{"num_hidden_layers": 20, "hidden_size": 192, "num_attention_heads": 6, "num_key_value_heads": 3, "head_dim": 32, "intermediate_size": 448, "vocab_size": 512, "hidden_act": "swiglu", "norm": "rmsnorm", "norm_place": "pre", "norm_eps": 1e-05, "positions": "rope", "rope_theta": 1920.0, "rope_fraction": 1.0, "qk_norm": false, "attn_scale": 0.177, "bias": "qkv", "tie_word_embeddings": true, "parallel_block": false, "init": "uniform", "init_std_qkv": 0.0493, "init_std_o": 0.0612, "init_std_up": 0.0706, "init_std_down": 0.0706, "optimizer": "muon_variant", "learning_rate": 0.00684, "lr_mult_up": 1.02, "beta1": 0.95, "lr_head": 0.009, "max_grad_norm": 0.5, "warmup_steps": 200, "schedule": "wsd", "decay_fraction": 1.0, "decay_shape": "linear", "final_lr_fraction": 0.0, "batch_tokens": 65536, "max_seq_len": 512, "doc_mask": false, "z_loss": 0.0001, "train_tokens": 437900000, "max_steps": 6682, "dataset": "wikipedia_en"}
Each number is 500 + 50 x the weight over the matrix's rms, rounded and kept within 0 to 999. Layers, rows and columns count from 0. Numbers have three digits each.

# up: layer 10 MLP up, 448x192, rms 0.0706, rows 93-138, columns 0-95
# down: layer 10 MLP down (transposed), 448x192, rms 0.0706, rows 93-138, columns 0-95
# gate: layer 10 MLP gate, 448x192, rms 0.0706, rows 94-139, columns 0-95
up93:433459534563513451528486445486527572511563401582428589450418584551584468553547448497535525452536534519485481555520554530501469524466557434526454581504483543451532518462498533519531527478484456542449549596461420547501431498418571503546553574536557458550501558521460555462497473481503497579
down93:540502403511493540400485512518551522415458503403541406525452455555514513491430489433526517554460488516533490448433494450677579476499510521506579470505497458463512495500457431396508460520513459490502440484572517526519513535535443548500520485545568519591476550489526472515428433540468490561
gate94:457533533459511481516570499523582464444603557502518474503520549497477469469480521562464572544392489531540515524518391554514469515361447484495443470570501378481428421493510471490425407517427480523547451450504558416451591519468429486516476501481514536520569510496448509504430513431541544432
up94:499500509448487454414548510475488572521458453462424498505537519468508485487489486419527528355528549573610547596511556476392447500521445439527539492475441442448499557491517457451475533480474512428552593528390550541456424466541455453476439385479564423564458581525485504471418499551424476516
down94:451496522498558427562464588499571373503490553541591520465588421417486502506530469519487445504497430428558516483472473529516459509469540516453479507481504534488526539499554552469501392455445535433367496442475511438510579487449486448617461469484559550521507452476502566508495482453527491460
gate95:413446599493389481506560506522463511506505530465370514472469507540548534543517385529464497481497477495490486474520455498490531603616464463487407446564531457520516461437509549518510500538551445507480422459552536476498461443511534548542496521539586561456518512522460450409578445464488525484
up95:497478513597430451492506491502448477463456567526520437577488433530464452591496433424432541575458467523574472500496447485488563473407491480466439527570572611645547571522550507522518566528498514536449447539535521582496495513537483552568564560364485564534486465489506508447552410459509423498
down95:494474515493525452529517491414562490540495454579432455581476484479503547528578462448568600515517456524444488458470434421565486542392541504525505444610494532479519561549485505486422485451546406552503454549519387462543581491544460514562481525381579488484505517543509468482531447488535495583
gate96:463410557423452463496500481487510539601479491518471466533489573561419480589467499517538448379558467536546475465544543459479423529461467552498458534470548540562584487488530488579532550501522546392541538465592479453472590533604518512537457468449503542537482453531452536478505522509589545409
up96:578437481453426497456566534511516519568512570500462462410559510547534538568449571486463493534518497507483530485496435423530497444495490559533562584434497456520487596530493606492530487523514492489546534490432491441533417492548434550468551525467490519459525482580367467499487555541483474403
down96:476470458560569498498516544497501512482622480443562564580572526407435474445479494531573448542591580429534486509423436562460470533574529499477446573429482499390552425507501493466437448449464500581546459489471494459450552458437480419548479456508512486443506491484594499446503608536484483628
gate97:512457534546546567576559479602586502476435514528529474500496483536492489459568489478503503506539459584418483439452543467532508570543456472464505450495502533494467438543544529499536533512406509475413461516542399482387588443512472498511508528547546489487435536478445490603536421483538563545
up97:484491542481570504450451531433546429524456611550563442548455532509524582466422421550442463521459499504511482499565401529514472518569530522531543510460540495450437467443537571521497518491518519558482543469494573530488531457558544497508470591471432463538512510444402550561497606445477499488
down97:428504504526464406562513519465577519519474432559458549453549463427487438480603492518508569507540505411429529502440563490408506480483495522400450529513453487498551513544527514540559454468539499402508428425498498479533512514554570447500492487530444467457487595529511498470505454514557458551
gate98:496434536461412519538515555492592489492455514446503436463456376509510449452440467489542526472460567535424392487493411554512502583583470514481449609415534506521527429554475418479596524528450502418549478531434413488476473476500377579585439562427528520505467536442446508455415528447517471458
up98:514446536475445520436465519485541463610405508531499488535487486499440419480425531581560484447502536416440423493436490552610445522574495446529470489493492435434497509540488542504536482519461515561508452497598574481467477493436527547566427501488542501517523473596467500504488516513453528469
down98:496479492432411490564518515482479536458451500509500445455487516531494502457535511546492524496613449459474426454491443402432458523541390534492497534440523445441517531465479394436524523508582474554529465488499411433492488513563510457551466357472454415513484444533516523393533511368566500498
gate99:466612422464440509600560420507490479481535474422468468527435479562515541507490469442534516526459521552437499505437451491548486471541368420430516577465563538555432430372506440584556555490522478520465567543458517381514439422453568589502485542425486573412555427519474476515501472562507528487
up99:445491562546455495508421534572500434463460534581384483526493488499403468456509486564478446538548521499504520416594446453451582537462502583462577536638522558541497452543408490415465518510375502414506467524479517552466551478470443567530518415451540414472486517529552602438532491519473620541
down99:463494520474450476504528448521463470443447520563398435552544488539511467434503506538530462555505542536506383530460598578534541455538429406487477483583497552534459444417507549500584488529580402560391487480496395586543458443429486484535445499464481425522533475563528471514498444503601504488
gate100:517435591458433535423457454498458426443609595484552442491486456569492513486471497451508485511546505476511439395557440594537416622473501499527458505600499547516495470430478553511489460523589474503436520574524481364524512492497511412373536517481523538495485527477523511481625471431482431575
up100:525465523436572423451552485527610553576475571524478504443575590501524494490453494506434500495436489503497506537538541452537504529537553546492474468565480412434449531507594563505588434509467525545546508468450526502533549452435563592541541366594505433668447627511534440545497473536606497633
down100:470511454437452453457507488550488382478527532585487513520523507506542488414494458497493508494501440410612583559395515607504537463480519506428450564670435518519554431501486486566471520425601483483512496563536579550465436523500593548597430486561460543468567505452516533421506489468453569500
gate101:473460604494472458561415512451539487511586553520489468511431598379490489573430411396556602504549454435567408470526507534478524404502550549569509540480528506516481561531538472573412525523503566398484508565464503485407421492559505559434511478545493565508512504559467545488485514437477518466
up101:474532480489488540498512516480487492366533547515546535430549490482477459526529462475358470503530446426472437486554465554449530493464469517433461545484558532502502498461436536450412558530517508552489488476495491558469430569531399481527494516564472549451453549553492506546584481524526553470
down101:524523457459541509460512479413632504545552538421491442543550418524482525534569490494435529472469492528386450477532514482512457512523516496485466553539451537484519476443558416534512504499550510537615491444511483578544545581489429426494560532560343554582577514504496414466490581480578523521
gate102:453502587443437555511420481469550495551481458437456523589624487529544476578423478501457513490571509475522559424558570494503473514522501502463624485529540449532538441551564525485418464537508447542419428597453567551550431504525599418531520416447483517566502538537517522632577477375559418513
up102:523499491507558503473478502482492473485541516575555503489505455505460448553521603417542417518560528516499459424580500502517611590441432472447524520518507479506513540522442510506486538518527544524431481462425453422498560479513492548548531475464481429530515475481630545451518480560449525576
down102:511490488550511442421484444541503525476455547469435499520455566364524550518573573440514548551586537512488504514420484508532423438542499489483470615440482545521416410480478508590410500455459516496433490489479470512433495499418488536537595454458498593548535504551347541525525418460575371452
gate103:401475447514460481506512427510497424551534591426507617545431537605501563556549460513542390515540480619584536504489532565565558480435412527402532441443500436468507575462548509505492476482565579472519477566487481583508468504477485464520534464513446545513555479499463455503468562466495585543
up103:607448499528463525407528430489495569524470494509520546568519494537506396581421426432569485506479574501461508478462583589484433620563513555513539487571500527553407414565446560577437447408612458572589499573439519522519453518474447471567489604550626424527450448568480504452516469501564482572
down103:557485562517442538498607444594474513553501419510535461522545556510452407509424454482471440376507529538519492556497529488484434500539461537419478449607581486521568495593597512504493453418487525450585513470437588534474514579532481417529523433447556523552545509593479558390464457492528536564
gate104:455492528402513542488533515431493473503565516477445581382500465448531510562507528522592481471499478470459541528495552569423504592531429545429552513410527580484481472440588492482459460473509491481540510417507549501461486509399518529471413605482548490462514570467476558472474431498583498549
up104:563485456506422494506507634570602515527554487516495441527520490437520514523490527416499486538506462536495510530510362510472520560517504518570477455465529478524425499521430530564414508570413456469523499452519518527469401499638504554504445500443564504463457552469489498486365434519435426557
down104:590512459455463552542553443514431388459413511576462425458567470478529451477490428495544389581487587467546501490448504491498486554402486595481514425538438550563517529473519516497411535499463560452576541474548557504542538574496469415517481549506515446494482427503577575517521497542441634482
gate105:535491546607446509624555601566527565508487580424461427524449463484490582531529464546458537510405431541550413486513443423516547400564518608407500513580513554429519462537528498499385545481498484516468447535513516467481437461585532498534496487580510492547502493540487496485498500526504572516
up105:523564453543488454534542523530506485556479549403330446546590560482507524404510594412427535435582520561494459420535454422454439575478460550550518528503479498459514440441404464485444501560510424531583445592467505481503437427432451436498496472487507577448449458478475406554426491498542541483
down105:418522462483516589531474506566469563546513523640498481529570419456419574539473513562444467400635443539429455547485388520452497508465535536523452534521474540464461511523422479587505573556387552471467505458498529505453384492446453503542407407524504598528557452552543471466547358547469558509
gate106:492524574668545517489447504508490426515533472557447544526442517521459615533490566584555517526404444489523538509447555501558437604549567520587476451514495390439464519458461523470514569501532486457547493469481404465431540581566454505502487482468500475492497541407528463494471517413373499619
up106:528480400548500543477491547519493377528531537477526493400462476574424419506498576438525356591554538472467488511525457591497563395468501545550505583557624518513557500598486491448538443515481525566538483476552401466529563536519486532582535483483553412513568478469457449501455535490490452473
down106:433560571588505435430463512476509445584546518471532471507456428493453452466569566442629490578540523523476521500564498577559488479473485583473486559505574537506534520557532553462459466440392492588409418576478404507553558447565454605460497458466516424501547442426564495567455470452417510503
gate107:487467463501550484455548546465467540557495555517542505537369476443476543524509516508503578528422550483546478452543509581472534476533501452448453443436491452471505531492550491543509463537527525508562500443499542455576492446566474432501448450471512547520510409623451548480489510481481584516
up107:484546407503465585516489421526476446562495498520428520521429666492551464519473575494540424508488560600442560583490539513510450461460498539558519495560459498495542526649473592486474550469575560496455513430489512553524513456562493532531531420501514493489494520438580522503507493446522514464
down107:425458548436592520420537429482451527477481367415514533431526505525496522497443447514527448499533510494587568458602389463524423401455524495561458572465459495530536484512504400475506304563521524480351524416556498463499503393459444502535562508447541574462476478507505576509550464510498496565
gate108:526535558560423473493479506500538427521535553604505508562470474510500478548475569550602499472499469527493499569488514518544534470428541526542463431539488443526502491474486528543512531487521538505445472480472511500381550449515452532540532590530538539480561580503626524492584606587497476489
up108:477435524599515450531523450445498444599502435501501478537465528594495515470433442474513556492553580512458479574408498556526578470579491507439560527472482455531478501564445407547500514547523512520506483590575433444500509478539513470499482533473536405510468496542554479474464528474410467519
down108:467407457471513512443526585491471508477517462560480484555517470391535528508459550554545461443513520433472496500485414519545418545423453427458515558431522501526407438443507562462505532508522471539480507478507453467513516559530472475480482520578476538561477558505459451476573511576505577503
gate109:592473468508513490533547435448498482518401570505519502503531493608461495490402405514514559471557431445392490430453504479406559407545547525590433524477421487484480530497473525470488586514492488502451532440478535388521528484484544419528513446518551376530538414490552539512471507426539380493
up109:498510471443487562557458510552564492556438528520486490518532480514532524477535523493455484517397391528519500487474525506478589499458396464456446447537572497562553544452583510529507454551488524441475569563517444599507475555481498473575452489506538497488503556435421589456567595533487538515
down109:519457462448471506479522539509524442523553449482553530530436433488576471479479571514525498566499592458427471590494455517526454539452466534486509514502457568500546442510511539535517545466483449539480400412418555466538525466538489565385504597524546496548550487451511399498480563468412580537
gate110:519455431556487441527460467546423488481569549563480508587498521532497465520521538462587500417487545502433347553507468536526379493569511532528478503477507529555529515519391483481454612573421483466504526434486492558440511517482481450507437522404543420538586456480535431574559567478420557544
up110:484461480499506522503561546482487506464422516563459445568511567553606458584528474493475572433562447443521559495472510475514523484464457535539479579567463436586563600556501544489506434559425594512396462540439575539428490475447452530461505577487475432516541454526523578445651577497516519579
down110:521393473479515561552495535576517530417527461469489484493590480518440528548540556478563531582605554553513453473471614434511505545410489491448445545481453549500521457441536494617553458506628452475519514503482473456539489506439501537439409457517597650500529540509464526605491406598466479488
gate111:481500563571456539423505445431499430540560468563509584475416452475430516529493472551504511532543507569519436543575530516432421473579529531463503483495561582481451451596556472586492423498568438487571429462457465528478434486529567514531445470432533503560490448490404525564510469530484490523
up111:441521529482556567465558503468483561633433500461533551521432557493518513558477498526599478511492473479478497541544484547479503471452421604450469524481544462513492510461455527536442487514459538576468472507477578534615506473535454459497545533513466433536480537570517481498537423556507459535
down111:567531477445382507467575611536418531472495447442581437570481511542412486381426540447434497584444526497516543489472559451430539496495482474433366574507424513464520507568430529559536503512525508497448520513498480511512508543519530459420568472475547518434528463543537551538570510487510494551
gate112:613482453446473493459469503512525561484446460567572465447530544560567515423508449481498445490509563516552443482484525504462603569594504534465524504554534436529404490449583520546470558481514555511546504487560550453426453477479551569430436565476532514469475575482414540549436469541591422561
up112:483454522505402512507541497506567390498553548391523505443555536500389426470552429566565478492484493480510488502533465524469512478531482498495448456530604562427525573475521568519455500459489532513501554518478652555548474465505439536481417489512443387504521552536461421474536537541560537520
down112:517514572554458538514520485531433556546459447543565530584529519606489415522411611497462511435564475584450483468420555567471564504572503472495616560431487544543488419528531534460477538482468469462568510492493535620402515509464447570498519489384461506520472504562443569471460505432506516564
gate113:484533549557460518609541458534482471563449554502512416553520468587471500476513529607442469524507508530578576500525585489443609403541497552504435505568517480541490468507562514565543417499502356566619456455544475569454504479413458412541416566605469608481481490558516450475544498472504478448
up113:481538555569495513491515586413453435484527522557487462413573512485453524543489445527462487545488422515574599505652499444497409486473511484379521477433518514471566433453502492561495404440403470603513507490499583398497547495445539464456477441491574501531494553461442446542463478546505357388
down113:460517486468485560520517543449548549501558475525510510481480536509489537538466498565568522588471533482525513498557471587465442451475536281544527416461450549488528464486522537599400480545521549537449502566523543475599488433457563558509603408473478513475448455505492456543508479485547400484
gate114:421515517477585510572466475480521475537516491508464538490489438529514485532454449617479535438495445561528574466431536504442554509545480532483517343453476492549501564455479482487480456483652482467532486563486508553563603473524480547448410583421471447548491531533453595519525503549426480508
up114:492548416518499489410478417582425492509516441331546500491484449464563525488504545477574509548473473585449506535485603430438436468519445527523523523514491559506608625473401523566435442469538477467470521527510509454548471499492529542522475469497457486476476525479492410463549475520461580496
down114:363600494490487451440434469494477464598532540527584522501492586502472463615576620433530489451467488525492518489503539492594391436496512621523499502550390502490543426598438516428458456475427517513464505546485612509548568557544529503490521470552456517501490381489533508561575529508548539478
gate115:503547410458603552498479455478475517561434442506458552575386555547500507556476519462498440446517562466507479517501565605502444525450601578544472436533509464458436518483496493501529509431493394471553537545552486552420490444534499410497593476434516519503560435589557461560525492508519506501
up115:556399509550526505550569500430444538614463535448488441528565395495383541474501412507435583507528570507510532461498555511481488455461529431544530579458506484514456438498502411481437403441475511396396390550405527477441492450465394537442501484437443494530465578528481423515440459532537507458
down115:487471515504489467556504468443500477580519500540401433455471490624345524479452572467507375522415607501644483512518536557475484491480474450438472556507500525412397545463466488529514498452486466464449500472609531393515473414485467500402538413600451453509518551464450506503422418506545498529
gate116:436516501479567479440467501423541433499436425536577581470522526497554454534526499438580516493401583554489451452508392392495541547483454557591410454486425373543485502467477503485435433503492463481503501597518593436463611493545500531499452398416504398510473516484583514575474559455472509459
up116:423487549600491447493468378477545415477523460613536523537502581562455459492488568532586366494478443468500465437493553470581474507444397565476566445510425520527546575559519431463530555509456525511450536488594481407501496525492404445510424505459533483585489546491478500524482498473525489475
down116:499485524535566397518475436584419504468553479439489499575447503526439475531495507581514532460512425454611576473444456434472572494432545403528431529483450493593528437532483521548494504418566467529424456457459485470474500612395475515436447518481501533511478470457469522461520468542482500484
gate117:524533435570462525496627539474463494495531546439466480465514417550526605506543371551470500443539406527556473455538419479482521517576539437490478459523381478466532444477477506465523481558496515505542503530434383454524450590488435486384438466457482525516468471540489430515426507463443487457
up117:467553477522592471504472555404477566450414420550483538504522462483545489400507476454397474537560463512478535505536435511474516596489465548564522503532503486510555490530531492594497475505486463469576515570531518520524546524503550519499530494536430488514569406442509437514546469498522401568
down117:470521493500500556434454486448449584487416458523355577570439482491443513445509364460422515450492534512475518502512532559540551536510429487550549448491442478468500501426579525497487468510564483534529535559425524493485577539501471490511404541469542482393490503591517558470493603501583555607
gate118:652532489439392592506483528525582406583573434479502511438436501506480497556509430432565385492426587495556518478528429493531502487474436512462476527586473428472424523498508491558474438523516474470536452474573519461547583527456513473561488488547434579412544551486562521554461503477490486574
up118:549514455494477567517534515466433505558415538545426496488420495561589523480586503527501603554507503448515579499420497510512458479382514554524481530454485429521444518567607517489564537477561503502524497399417486468433516529529491515504583495470477495481532376458448461488504535424536532509
down118:644471437513569404420559401536569470476547464526468437432439519529486543452552467519454491605478492507515550536504591519451515501509476526431465460458492554479505478509521504593483552549477494407536581484558553466481441462498511567480525478535519522487483449594540572478459529515496374523
gate119:451586485523493526547536465587529367606460502566499475463528441505491489444460410462537569467446574454518488516490476543478577468497481524503468569445459382545458540559552506487459554540456482405562615452398479479515573538473460524465513445539502468481490456521462543455541524586499473454
up119:436449475471515506500468459613593486438507461549546555445454547608528552471455556490490566543448549586447588480520568458553480518435470545496463489452561539496549378523575536479517458489501532499414469483494430537525453440485494405540512519452522569480499504497516490488467492550518584426
down119:471525440453450498511436543488462467467491459454543506492495448580497460374510554519469483560535531498561476438448546489531433558403529453566516516444501379507475543495477479502496459480446519398550548532505459509399573563410477533503546457471518499423525578538468544422479641565473583479
gate120:438447459514603475541560496442589513619546506527529420454560401452497463491568536454472552519510574433504442478404489511487461553526545520588459374458474414549485470495513496577414408524484464505537431478443518411425479467409526537459434627484569426477565473566542466449491493449484527541
up120:433498615492542547455478462538490573451455536526513522467545485470459458469410408560483545535492517466558539527478502459446467507453480546479456565585469453594542506589603489540484427499469534471586458413499422474507481510420474404580453525546472508509519583577518527441479498444524565644
down120:493571419484492482450521599532544552551517558558515514521584565551479522527539576651613513539511433540494527498552588481582518475481422506504451438525541437408442545379490467459456472422612418415521376482477412572603615518451555566525483513569470546515548520475504531510458545459439543556
gate121:462498505467519495559489574472541599421499492538512513485429529560526526444429462474515560501561399599386527509497479536491457589425562476474530548466558543554517463536535482466435490470592513538557456475484407537538555527567434481450516506565473601391508489482609516504480520463536544501
up121:540416487478408420529502547472546482485433461530581454430540440537498462440468461580494440487550533528540515475561579517571545496579520495551465474408517475617542379561529492508482456544514546468503406461487446473490560514458421534465430502521469440471489457456528506526426458465388535464
down121:485496511521444417435496511455509487484661569570556473488549612448523489596548550522593447475456475566635446450435481461466490466433524570464448588500447513491530525533443535502502521484436611444390527447488522428531474541480507413532500563435391543497462561529458508588450590495549628460
gate122:481491522472524556451496548497533533420614447506554589465497538434528528526498444400541504418422480497520544376503532476581529590459606437531465424554487451500482491464558484556593526421498584590536427424444503460568492510583408543492462454535453509457468454536493544521520456507462559450
up122:518448490416531514612455424500495552546554468392481477480478384500417494459529482605499444540557519473483545510553501493569596480541586509450535529468550575500475550516521468526449477462552562441566451504465452435530497513463510570437495441636523480503503470469458433428492481491433590432
down122:435543467563473409487531601458572536452497493588481445587516593485449495540508432430518530524542460463519381605483544455402516525477518427499472505421587529540433427438584500505528469527433492642493552442478545481475577481514532510523474502548561468499445434578481565559500549460508532500
gate123:501504545421476525468471529552464467477418494492460445427505566389553556520453475386463551513521444548449529505486462487472497504465452521495544515487458517596453513509522476515458400530484548530575447472456449506454459548496542506504492453419575410509530561522527570595581524478529512496
up123:567400527541390518490434516580452552586452454509451566436438576501483527527606485386510493486486489493546456480517422546516454484590506460444478482519382434435530478528526480565435517510483495394597507435546498598544467582526566551447465419539537534522464441518470629540547461485447550502
down123:472512522577621509446505487564605527499487527435520479527495456476535524475537447599510504515421447481410520484609456526474448460490495534420466461548549497589494549573508549486554548443480465531446537465523523530555519437481531431489481645524578439453549555558485385447375536510541622474
gate124:438486449554546529515516475497563566557456430494448419482576518509519438450478499561511505487516518499517473466442430507466546530448471512550431574538441464496537515489605624495435559476492557531484505537571609542552524454478428569436450471500495571472475473464377418469595549471461449512
up124:565497414537538508468483412599441515430535477431550568504512490496470496496463416503486513491474461415481608458496441540572531457519528521462470569521472457481482511378486585462506401414480539508609460530480456473538431470535488493556495464433515500547438475477517544553542481472500554541
down124:527432475538525462642492623466558471507543516377473466526408502500475449476432579490535436451536533486568562563564467574483395616568495471401482510446537497479438503521536528476521563443520540454498492476498518536526478557500518482497519430485466437472527523520454500541540452501590472449
gate125:450501546497525495463480489476459448513471543405446438454414560506466481509464510510537459486441514510486495405446569458513401597451449563502449410515474460560449494570533522514528502449562469472561515382465550463470537463510566477604484530493449415541539492443538580450440629558424567560
up125:477435526466536477451466613441387531454528507568507531467476519532495466563470497564480519520506520524431481540521520413535541447467512529565568413550464521516638390527441399441463451488477519401494514498434476493506469535522553508522563542450452364444423477590507490550515413463554455568
down125:502501490515516429494438611475562500453514553494446516489501652531480483479471619430538576441524625514492469488536418466519493425470457510563524562574542516443480451540470503535550541472520569543499480454537558538482516427444525493433485509521411584528547509498478431558497455489423472496
gate126:493466493387612519469459537464518481519400531508548444483495513522591499552475517476467551476565502514464529612449452446557454521483533453515472534559535479475506587516431578460537509539512485509525502532554466531535500542503536589624587547499455523467402491453452511454507482497532465413
up126:432478487557417503508499526572529560389558490488465524555369500533548526470522527478492440456519441437513416493515506495446502520481510559411477540465509558542465507473402452422542579462441494524530486489527461575463417394519530391493487513495465456563551485464540482485426550468476412574
down126:509482498410564428476461423449457428556450533544514473453617499529481480474539517527500600431555460604511606481520613482485480501528518512572513530484478503534497506573489546570544491577534452459574520446529561509484521550457460556569478466568586503443498471546508528497538495499497437498
gate127:495451475512448573481505538453370483505595513499478431565537452433512479499578562474555492430531471485438423452494487419480458599534514448489505587511588576500390491515490493503483570367509429457441439540515512507448528457442585497539491468527538492518588433490502543557443522395474496504
up127:575537422437461646540443411456469472391460522478490487392597554447508520499462545488509431488517486453453518538432496476460532546468654543523517505561468445464484523477465363458478470545554461507567413539515500439472536552503444458521633516503576546451412428542505505474452435476521452443
down127:575557528482411528443471529467562483432556442440566615560508449496459514575527533466566404530545501528541573579440514461438515562473513529494534493458510509465563455405472428527511553463427484551499503532455576526444502465509574571533542513569462562500576493518547462504583532525475457463
gate128:473509555492570564493431482601401487499584527586617458488487603457523441501542529502418545484496527530541538519451496534472524579534510459561489453450513461474523470494555488499482441501512438499486517529473493477440546541602522496562452431515461493432532521523553477539567583553477443496
up128:563474383565585604626421600528542439471471490534542515512496511450511515585486646495505494569457542484534454504445519396478375539431445421450490527457444536465537561463478600363496523526591509440486531491519508549500512502463474535503508508455542528491434504531476475467416577518507532532
down128:508463532575463544421588491437445530490508500544494541429449492447504477479506518507451528487526482591512518442440436518472489483556533455553462481593451456481517468524448491428440483434500550511506415416436515531463565423491413475451429502507590475500415511556512457492445428436421480399
gate129:578412494514519573527453566543497490500434521513527604484510525447518530522483413579511564495526622615518541451623438412477571465568571508435478543467547599545584470516494498472457494556524499487429481468465512490477591514503507512498565526512502443481518557462428386431497552413485506567
up129:488461529387498446552511505604520377457580507502461490464585567573468547520438428448491542473503457392465517472519520485551551591474416447462491511582461539467457491479548550450552484553573525470586515471502463442591518537588411457532579609489463490504513526545568440451573462538554415507
down129:602505449470543433555570586516552477426481526506503414472544527461568489425473554488453488474487501512510498458550515447515535487566466523580504496475520466581505450464490480445546511490453475468429601555430509564420481500548412541562479502529536496490508442581534435506452551588572525468
gate130:514481480447471495474467449617460400424434511528553522389446614413552462567404481521464579511492526537419481494483480436470543580447535532462513514528513505415560522381484616493378539379434501417548498451451486520529560453428408550555524502634474492568482519586471530510489460398518519575
up130:480458478449523548457497385555476496520502576443426411543542532497482534540494418526472546539436475488554413486470560544471521530568451455468536418599411491487457536402528530566507626529596507568503502447522484475478521485463367527476429417572436428448420420442469563485464573386458525510
down130:440463493431430539578499514493443479592508505539479523541589425448476512492530513548569428482454480490602554468444425592529479492460540475470647465443555521427462465428467525539573505447524647476505491475600537514606463578485619453428403580484491506430542606456471492543540472551518605491
gate131:462543482464470481488566490409519566581508519426537497464495522558546452513461448404444385438479413495449482417497519526479486427465514486387546561523547499490521547459410417474534434494388525577497541477549492477460416553503485563516544433521407455455466553589496535492547435385505540554
up131:500471507621520489411453421548487424563517463508432515488550548389474451470487545492498507481445541493520487520509511526587515489528474548481537505420519468567401538539634557467421509574492504488420532467551530544442495450580549497510567494559434517485512489647585497394486451443509518483
down131:457479507468535466563475513448598519505472494459534481459447484573563507503485379620455400469601489504500514530573558479462462501401482455469480511372443469459452538483435449516500455387476533538496524465481407462466416441507440555482561491456508455620396590398431542501430562549490500504
gate132:468563566489578537521490555491468551492466471480499473476497483576481505460542547362501470499522592448497489426460482463401467464559561504439492529577532498572465542560590422497599541486501488463464516546519537527461583489537540372515460507542488452543493486543469486500462479440522536526
up132:481581635547520460501561449502482487489511507512421395486441505520423647448454530416432533476423558449505527517467524517398540404544468544471473513525495492556430563482496426526517454452413503572388576479507532551485557506470478569515506450571524395484537531539518492585424516488540464620
down132:475572494563528462492479465495585502480391594529491531531444474564554611581465475526463446425477493563547453516482557391441538468556563546502539487462489570568412439489511465555520522544469433500365555602512465359474581621504494569494551469558521506551513623545519539511471469558462550484
gate133:517475516557508455436532492518489450414459470610529514462444493403547485603504530455478549437400456489506526509468563486500447536446482424506431543564506481494486440491515516503586534496428517404510482517415459516482609557508423519541534497473531468482468503470510442541424485470442523476
up133:509411588442511533534508512461530473491581505581553533477539575465459489470585471464487526471456451459499471554496428547492590476463489512478481492535585550474498409557561487460549471491518423475497448483432503414581475502456489445412505525486516461431559518554440536480467464465472538523
down133:502472466493518483487412567537469458529404550506505524548580531497473581522453481524512516397495514408512491512593433549476444504453506474541531507449490515492545423457510463561422404362538449597515534536513417553573579490550536441511544481567473542516494451517432431531568472480544435531
gate134:483476462514532472465601535518519454454486545543520513489535512493496527627632477387534538564472544489534494518598525434493507497502423547509529482444498611511585574435510495463510455450482535528498475505491486453586436506588403489512568512448466471610574533491535512541493586455476475526
up134:412486468498557525576486499531496506510433545512435417511493567532525402411489503482589554454546469502444552505528432472481448590500470582499482325505498462501437425471537542498468570413550512451525383490530484530574548397490493463530581517496548430445474566465522486496502515595596481483
down134:424469494508549549423544602562557455572479528434520533481364528471575485548502418560527507492554445547586486558483600466459566483455567610521481484549477484466581487559511506533430540550513490582478453476407507525530560504471493452527539482496495495451536495574474471466521508529470501487
gate135:475509572365495531446575523450518544462422416416398520490570494524540494490518377515540529533464563471503431411569543502517573355436500526525416528557467560515510490445434533504490490562416543502522536529430524565552530493496492436454447456469501448502485548576453450534514446395513536522
up135:522526499492472524477478532491539482556566496574524531411467459490473420471537517510518529497526558527480485537424489510543477477496522466495432608463511503477459442522443508506544394484549471454395477483433439547552549531542533703521416462437532557589424506487548505495515563492414532510
down135:465433501552408495495476508440516532502505511407580481455569510492485516452514484465612458478514572460470474512474496557427593418562564505473503481483547585537493500517534409494490449543517518471652529485424509550505537525540472467481492538562396550452551500544454444567501530479522560560
gate136:493557590514417594505417542475571503496447463420521487505528571494517523534561376510580603484453413538522532467522529527490490513451549525501558525571569536432618550401564514484500481536497582514569437443512424529486484513400415415513594445389544545616436496538567510460513553497492527580
up136:417428461513558583508526450505545507468500541575426478526551511495504546506537369603430575458510558409428503554531585488463449483497473500443505480523400484442494487508447545543458516564525523485527463568543544626462451537479443520526501592529492498559523470494449455464448469479411458551
down136:518456477451480493418543584523480454580457460572485470523458575542519554526492487532422481447518531511477494404473442501495476486435465480543452498457498412463410545507568409590510556448506499501486462536527556488623518491453502444502532413498550514490560412483472438517482385476548521453
gate137:500497473530522503528428499572548461491525525522506484505328521517473561472497517576503440573481470519531444443422430498491509439444490530498571487370504477522524457582496432526472447428649448462510480488410443606477478484508501436515498476544484531528446502514569387534588445463464474400
up137:525531362543478406509498485511526476482474487468538509525515470423467526500454510563496484441572533507516464412546504459453454531620452443579531509454508449488431483447435507576486491446491622438530500474542477482474494500456472518607497467461521511460521565506554550540559451579484396514
down137:403510569504517495460434500519497499503470474555444523448457592595562478368481481412538549499474461495587559525539555498560537516455505534548494528443528468490468545470528523437587460513497514527429460409575576547450479485480522428474520447520517493520485457552449440424480400496426475498
gate138:566619546530557472565519511524470510476549552533545561434469536525504489525527587514442538491455509510514488486442559426498475466498397506527500413423453515407502489447457502513503552463533461389503509515477471561560469486566446599513464483591501553535538479512546565480524452447491501452
up138:429434502550465540464442682514515450520445471621458463510474462492501502486476534534452523518489445499511556573521509401545570484456375461449445479512541423569562546460497556486502483471493444542472569488487488525563552403537361524496430496508486535498456497518447547526471546495461523564
down138:376574475442482577501475516466583547475513572439477516541495432603506439408614440538453604481528506534460573516446549477500446495393473589451452580501541508480554517438521440541463531474561507432409463521512464577508496505518531490493463406503614464510505520537540631430443545528538509488
gate139:469515404446566487504534513542492395457545558537660486427497383513569383440612555478451548474575494495516546465519500500512519508457532523501461465537586565502502463401451493538486448435461570477437442585544566535483536521464554549411475487576510487450471496473459475542486508487532450491